Weights of a small GPT-style language model, trained from scratch on English Wikipedia.
Size: 13 layers, width 448, 7 heads of 64, MLP 1344 tanh GELU, vocabulary 8192, 30.3M parameters.
Architecture: learned positions, biases.
Training: a variant of SOAP for these matrices, 4618 steps.
Each number is 128 + 32 x the weight over its row's rms, rounded and kept within 0 to 255. Layers, rows and columns count from 0. Numbers have three digits each. The size before them is the row's rms in percent of the matrix's.

# down: layer 10 MLP down (transposed), 1344x448, rms 0.123, rows 72-124, columns 112-167
# up: layer 10 MLP up, 1344x448, rms 0.112, rows 73-124, columns 112-167
down72 096:115106158168182146162144151080090149130123076139140099167118198132150116122164127094135117148055141156138116129106078095130104131147123104148141176094104141090161135107
up73 100:144117125132149104117159129165131104127075188103150162069115075152089147116160138123123090150137089154196105145133177118180077155169035093101103104171163118154099132100
down73 102:082131092098112114122112114115125122166084154147161154089053157110073120155099115137159140139073134111103112139126176093162117186084197149154182143157160146109097093123
up74 101:078160121143156097119154140134146113098137149139113122124109134137224114060075107107167147147153078111155135130153112147123162124109180177140149123065108106160169151077
down74 108:121162092195162098115102156115133103094143131103097156092086136069110065144167179186147077185147108099153133125115084132137125144099140148179144076130135118127132135157
up75 099:129117099095164133114138089126122105052118166163135133096103119211140141163156097093111098114108125088163188159116135112121083030173144144166146108093073165141136097179
down75 102:108120103147132194113180115156159103151161109091200162127136109143128119144060158133117112111110127166107122133094115084136184088136134172123116186074177108060086148135
up76 095:090167123172175139115094114139115086125147072129099116161110163144132122033129064150111096119125114132137155088071055135075118107055122081117077108167128070093096104172
down76 094:195123156053120108140168156143076126187114109111095093097051156109143131163137131116131092106122068115157125097182125096166093180108070102057104093077132125094122167098
up77 099:181140140154169102168142182096042125095103179087111156156114132099112141114195057113092127133127127092103144134175115145119215081200152132127132147068138176176086130093
down77 097:115172105113139104144145159102167102172106100084087095120186092115067130144154107158115105137121137131151108095135154090102135118096191117118133080076090108137131122195
up78 099:120080117136109192105165114126088177110129162153128154161215190168085188143121131073152146112110133089111134124140137150123186136117100145109142085128092101184122147125
down78 100:130158077112137162146105110067149202092072129107068117086117120139138106132163099123150118147079137074120186148141147111115154104178132144169086111152132105124188133134
up79 096:146130075151146075117125146207172160161110173180146184109156131127107154105134165095146115087081099134088168125140126136143079116141133119172175189157121120091129117089
down79 093:088118137141121107134112129160174076074092124110153197139132093114155124136155177169183062102101067202158218082089104108133091161116071145099116170100158102063088150080
up80 100:145108162125093112139135164103194145160076156140201166197123084126141102088123137143128151097075182116083123156126104123096101114172090091108198115071176087121142125120
down80 098:145081112087192111156148152158077110102141105100119126171141179091138097103080127108156144180189097146095168145155115134100158108114180134114134116083179118138101139124
up81 099:114174146123147152085122137150112100123174164139110189172163160177098124147148110203134054116103114146156115129150143163111117138171101178183121127144136126113113116105
down81 097:140095194106146109151154118108094101120164170058118130157118154095127095140140092096129112169097140108112099164153106125113112080157111203100113121103103157154118135154
up82 096:145087159128111156129089133111054097116104141094176082132094063111151144005127134134125083158116154196122135137162154174085144106177103105125127146097121088122110134104
down82 098:164132174038116134111159166133150109122151089186107124136116069126188134176116155100113144081114125169159125129167142160150046062160170164122106169104113137099067088081
up83 101:089090133137170149115090127177135076081139102161096113161111056134173145181154095111095117211122097127130141129151113069106145117184117163122147184126105121121112111111
down83 104:134143143137117161094124127158123117093118159126136118116141096145052107188100149132186140162147097092064086137081144127055110135211133142148155115164122154117100116126
up84 101:119123164105163137099104203092081117122138169067182114151100135143114114133156111143098125088128174192167156162083088157156132101050112142137141142091105162142206176153
down84 107:139125085172094181109066108132058095125150097119120158139104101126109138104119127140164093088096133085155199087082139130128086077163144133096139134177130090112133171186
up85 096:129115100145145124120125173095134152113080049161168161104129156115108131077065139115117131106159149103065164158115079137124097094113207137126131149150129134070132105140
down85 099:096120134092154161096139128190131135081102119158110104128089134140093113144115091128137123098092091122089083136137137102125133145146084131195169128192117105142167127188
up86 116:145157128154138087135136118168136132137143168113153126105094182116144167102124112138132103130137166091097078161115093138108128115175146182124135085198095150185167108163
down86 118:134170117102142124149177136170114105142111081066183122182066142106127122119148114150085123052169200119156139185127135147145098102114130121130095113173085101160132107124
up87 108:101116102086131140176143114141100063125117192093088098092148115140152119140105121118179154132061114093170114051093105129115210139116147124214094115196158117167139148134
down87 105:102114093102127105134147155105151121160151141079098132137165087055115121095158100151173107149195134143149115113142172164133137105177122095120173200162116168137122124118
up88 104:125155140091132137060160135103157115144129137099099175146069120135213167130088155104132117077155120179077113143135172114163205124077102147135132115125148132135144158125
down88 106:148076133110049103138193090103108181161086056125133073110138120105115075118128133125149117117094138082129130078142103158157141132130117139157152153212138156132067151143
up89 104:079137142083180201134110118122113122127113170094140125072099088174169094169114195093134102102108132133098114113166125125050096146106147115146175136136146109155181062098
down89 101:170098161113112150145150123064114100148103146077133129121125100129165178168097056142132141146120176143158084103175113089108137144149095161121068146122149151147140124160
up90 105:165118135105137128135104168127156136134157157091167108134080170160158069124131101104120157115142104134129130113140080179143129133199094134094130087115091101173167105105
down90 107:140155139191171147090117131116101108162090089070142091156105197106120114153131132117147172121132114103136155127184133112116153092185130121151140151135113125178107125114
up91 095:169115115124161055188112142097069147125137155083116111147160171084091168155129121113122188151157103130169148121125143172122113170097158137125141138163112111189164115173
down91 089:082109130091126117121116190149148095111083107177169094124119101158111116104082178129103152131111076095141129141139110104132186085127134182088131124104151098087122110087
up92 095:087155120136110099123142104102117121104180161137084096054136112094123064110134097130072093109107081093167140116115153122100202164146125106144094136099137107083112159109
down92 099:104148117113192129152105072146157105196164116099182127176060102093043133085144039114142164136129110177157111145145117128110096097146159119140109143114085174085160134157
up93 106:110143156151170095137104111126161100134112122175169159146126146107083092101121156103129145149141193173112106064080111165195138166084120147127145096074144107036119117106
down93 088:132108221153153162146166145123135059158151098138117110098127125097147105155111190186146147134186109145167160140071140113144142139120159156132108091136162134086119177153
up94 100:139103141150173131097145167102181103125195095170203090159144099091081105090169154101101058131124098102147138136150161107083173111175074065131096116140082162101162152145
down94 103:177163183184121151104071170152102147155067094118136140088140097107124116114115116140091135097101102133111165112110110157112065130137072233112072145134188082117110114060
up95 091:119125116132114115105167136127104085164127051135126147073145083124150110153096126130127123131058079058147167191178123113147153133127111216178138064152122114157185167124
down95 092:086114120129127127112099126177089112125096131123111093154057104161154104093140090149116116148167130174087116095098072064171112160126133177160098132119123111125139207178
up96 091:161106111185161128148108090109122178088162096133169159127099147169116120112117080058139125101173092109129124135130141152169109128119177139128156124171073143129140152145
down96 092:144137151112130086143108206131206119130073100096099160109166129128162092118126134123116135117105157056137125113130151120087115141148124139163109153067154141142129160162
up97 096:125141127119197133118113142116157138124145156231138097162087126122105088097171105113119112080118131128171128148132156176078112165099158130086119153142145100092116147105
down97 093:105117161098128138159178077126171122115141096117114153115067175126085124123083189105144148111111165136110089114115077126119152059159102153145138067140098109124175133144
up98 101:121162155144119089093105059142105091088188093112135095157150160149127107079156176137112092161109159136111118145066102125137121072086072166182187133102128092216206088105
down98 104:149084098111140170112170137104080146122112137132154140157104148086100094120129142116142201122185104113140167134104128134131133099067108154134103122084069152041160128062
up99 095:122154103110118120171139084159141126113144149158177102116113088150156106056090070095072186088129130098083139095144126179072099122113104119151070141139135112167130119143
down99 098:156183118139151188113143088158139143075093148107142147132105136150111100192141080132124195110115148127122095114200117120087133128150101083145153142166091161131113079124
up100 100:107150132143170138129114086092159073100177068124165162099165070140181172104121114164093121095111192113142112121159132168139137069148085149149196112116155157102122060080
down100 113:088093191145091159101111083096135109147085166203089182071107134166088169138111112155098136145171150139137148159108139119101129122129155154203129143150114111108146144128
up101 097:113149141131070091122166147128151153107164127158124085165105137166107062129154126146167121114084092126143150116138106165144156103142099179107151204156111140169124183105
down101 100:097140067108105080103134173143156105137143138133143131142156151123157188110111180172121132150116068124082103120123152178155101146129108158104124112128101146066134112153
up102 108:077162136080122155118094148115141043163112074168112141119135139128140200099080100158092159148135146075104130174140093158142095147125139128121128076113189091147193183115
down102 112:134171105068094113094151104126111176156147131109108135174083062164094170080154084154137111103102117151137138150167094154123164145160140165109134133116171099197123097146
up103 098:121122150121117116129086166170115066120084147144148168142119168099138128172057109160136130161203101166110123097106139128139134131121210099132115171220116145141120133114
down103 102:117151123126161204158140127136074123126101102113172119155079140114133181224143101136153133091150101130119105067158145168082117110129164167063178183160133163134119181163
up104 095:114120031151142109101156100153068092155167082122100083137109124089159114137133138116144167139113087113128115129112074119093098126154137108146068068157171198128162110135
down104 102:138127104146119160186129140118091073172158095134151144105145093145138130096157119155156180115184150128094132139098156098139122073129064155081159183158125049101122084124
up105 101:127136074129047150111136096118113086166195192170115122127142052093141124109111113080129090106119141117096188019109116152152107135187138115133139161155110081139129148079
down105 104:123092125162075124124125098127133178084162140106071083109165096147116128116081090140132119182171119174167090143186092146061147094187172125148164102152138060084117126147
up106 091:111128150065090122161148155121168149083159061105098157131074135125125153099058174079118073146106080166101082162066121142145109157113077158157049086094096092131101086103
down106 081:120081096152146155123103097068093136133100125082155107096115148128106138104143139124109110126169137136126152123158121152070126111128139109100130110120157130110098188192
up107 101:140111186114104110127116142120169128052164112143124112097133112107183091135132108155177127150123105104117092151140056080118157066174150119159158139087131150105091156119
down107 089:187139162148124132117142124149142178081161154154111139124146129129136136130104132124131157134117145166185109161131191116117122159131090138145125115172150114161133105119
up108 089:149097222158127112123123118110114197116124155078133118124132164128162131105162153141142099173116097144107085091176175115095138155205194147142110125121152169208165076100
down108 089:083139061087141118090136111164102110185160137153120128157171100141117104110088213131081106108144149196139168131102135135098137129152142088143177134108137070101066189136
up109 105:076129106159149135086145110146094145104086150125090225168152128135094059113114121140152125138163146104149073131078123088127213124196098119131171149130138109138143078148
down109 100:132170148141124100104143046078124166109114189070102163136149067148121135098088095133199092143123103030130129139103135124141154121138087115165178178158153108144102057145
up110 098:128127173125075129148132127131116124158169106108098101128134110152141116079142214108157156149098120098099143142109148071144095158151084124107152157129086194118100127169
down110 104:102219139126066115142077121178062086136087161136100131085100146128166157116090103129146139142145123106051077125137173103094124106086156158105126142141131184161152137113
up111 097:150171136105081124115168148118062144130152153153142187098149067115178189089095118130111148157146128161097151122160099092135096148136116166117132077069126120147140149119
down111 106:139105093108099111144058173186163131149114102120107090070056107131048175150109140174113111136104139115098093089138138124091128136137154147191181165161150170122125131145
up112 102:116137154078171133134135142110099187082159072185183186089145115159158142129144167126110184198134143140074111115144086139173182115121104094139158137074178071179125137133
down112 101:140099126079153155112151182079105132128078147120194105192150069158150102113142124157142155103091125093175098139193055127073147015160118108115183064140127090076096154094
up113 099:159105203175105087111163174117083062135064098219152150140141119167099127124169092093147133125111153148118113124115148123088176140100160082130146120180093119106162107111
down113 102:168086168099065126075160144123121075145045130159130073183131119131134093145112122152144184138115079117129108091095108138149068087179110193121187120139150162103128111148
up114 092:121106140109087128130150147159102172158153193117133183133112100087197138120088138162090158106215067117095162109048119063127073084139059116120131101065156164136134132105
down114 098:125141088107131091119137080103140093115080212113125152093106090081158116139109124217156172171126103160069157124165149135116105101122145154090113106101137164115098089131
up115 100:135162147126159117142121151106131081174133153180168078102145078158114168070141093131113123107144200082092091093120151128111167124184139123080063084145135103115139137134
down115 108:158144102162114134122052100134098096151089127095112126120152105132106152093102057145068031173056082114088143166133130119139181146177120162111148091101128206079112104171
up116 092:129100122131138123106103143152156161196105170101116161113098144146157177148085132113086058115169088095127155129107168156116097133171112146118121122161109143165125150075
down116 101:131153083096085092143086072112070102074152084112154103120146097160087123139166127159146175126092110103119088120133080132146136111108139117112114146146144133153144149141
up117 099:160140138096099083176098178133104172117102158092106134192085097121174125126098113096099123101138154197120109191121105107111099157192125161143035156195131051152119128137
down117 105:129140134177160138052101188151105189144118136181219143136144169102103103104139112088054057107131160135172162069131123063075152141098138088137103095123119094110118156079
up118 100:144132169136156129135141144124149152186121135129132132157125122158130127118150203168190139131095135136132164124129044129137106132140117136175135126088189147095173163081
down118 092:173166127093083087139164153174085121099122128156116159136157124141167127115118149132100111185098080175075167138129123165125153109074142131070110080115161108122135122083
up119 103:167151070079123087121127158192164170204114032129145140153104102148113092124117106117108137135165144107137120146092157134116139065154170121113157120113105130141116124174
down119 105:086091105086125131143112109117130180103115124125135123145079173154137149147126147144144180140103143159133110120107133099075081164102120120160129145092119087150151157113
up120 097:057108152125148145130175104125135132126151157096140154157093121077086120157179172154151094135161132146127051103100119234138162114106138120116105086123121108083107109144
down120 080:142177147156169124113170184114123119109189090134106139065148082098082083164127131110150197141141105129138129126115098094115153131123113150098157138124103203190101080140
up121 095:157104116139068117157147101120174106105152116166096110096105148067108105114144100159145061192146113063168136115075117121164212106118111085048134117141108149073172142121
down121 100:157137095188117114091139090119153144135144115134104140131159130132108144078186132126105157162107100138114123055116097189158133136034158081187106131151119118108121107121
up122 101:137119084095129075139105123148144142134125096047141141133124129122152168111161149113064181137141190133141130137151134049130096159026158113169092183118113118170196172191
down122 104:057154119129176162154135066116156165084155128150162125120153073124058093140088102168120113182166128088071126153148121104105126120157172150171147144149126090142057159170
up123 099:153075117107130081175148160141100109080101205178170110114107098103088085100065113173146110081186132104126108168117119140136102179061121160160194141161135170155173137083
down123 096:123100166140122157125150111129133091061067116147131091183126132162095136099122083162204061119146151091108091143110116159105084116062098113122124146085168132132158143036
up124 102:222119105079128111135088124104118145093159109108168163194103161172123156142173082115190128219176108106131160139107104169122116132160087152044140059120116176155126115160
down124 104:173177162129085125087102094109200132167096154124137148069171122147091102128159122126096136148076194162058154118144139131105066114111153096040121100098036095145146084091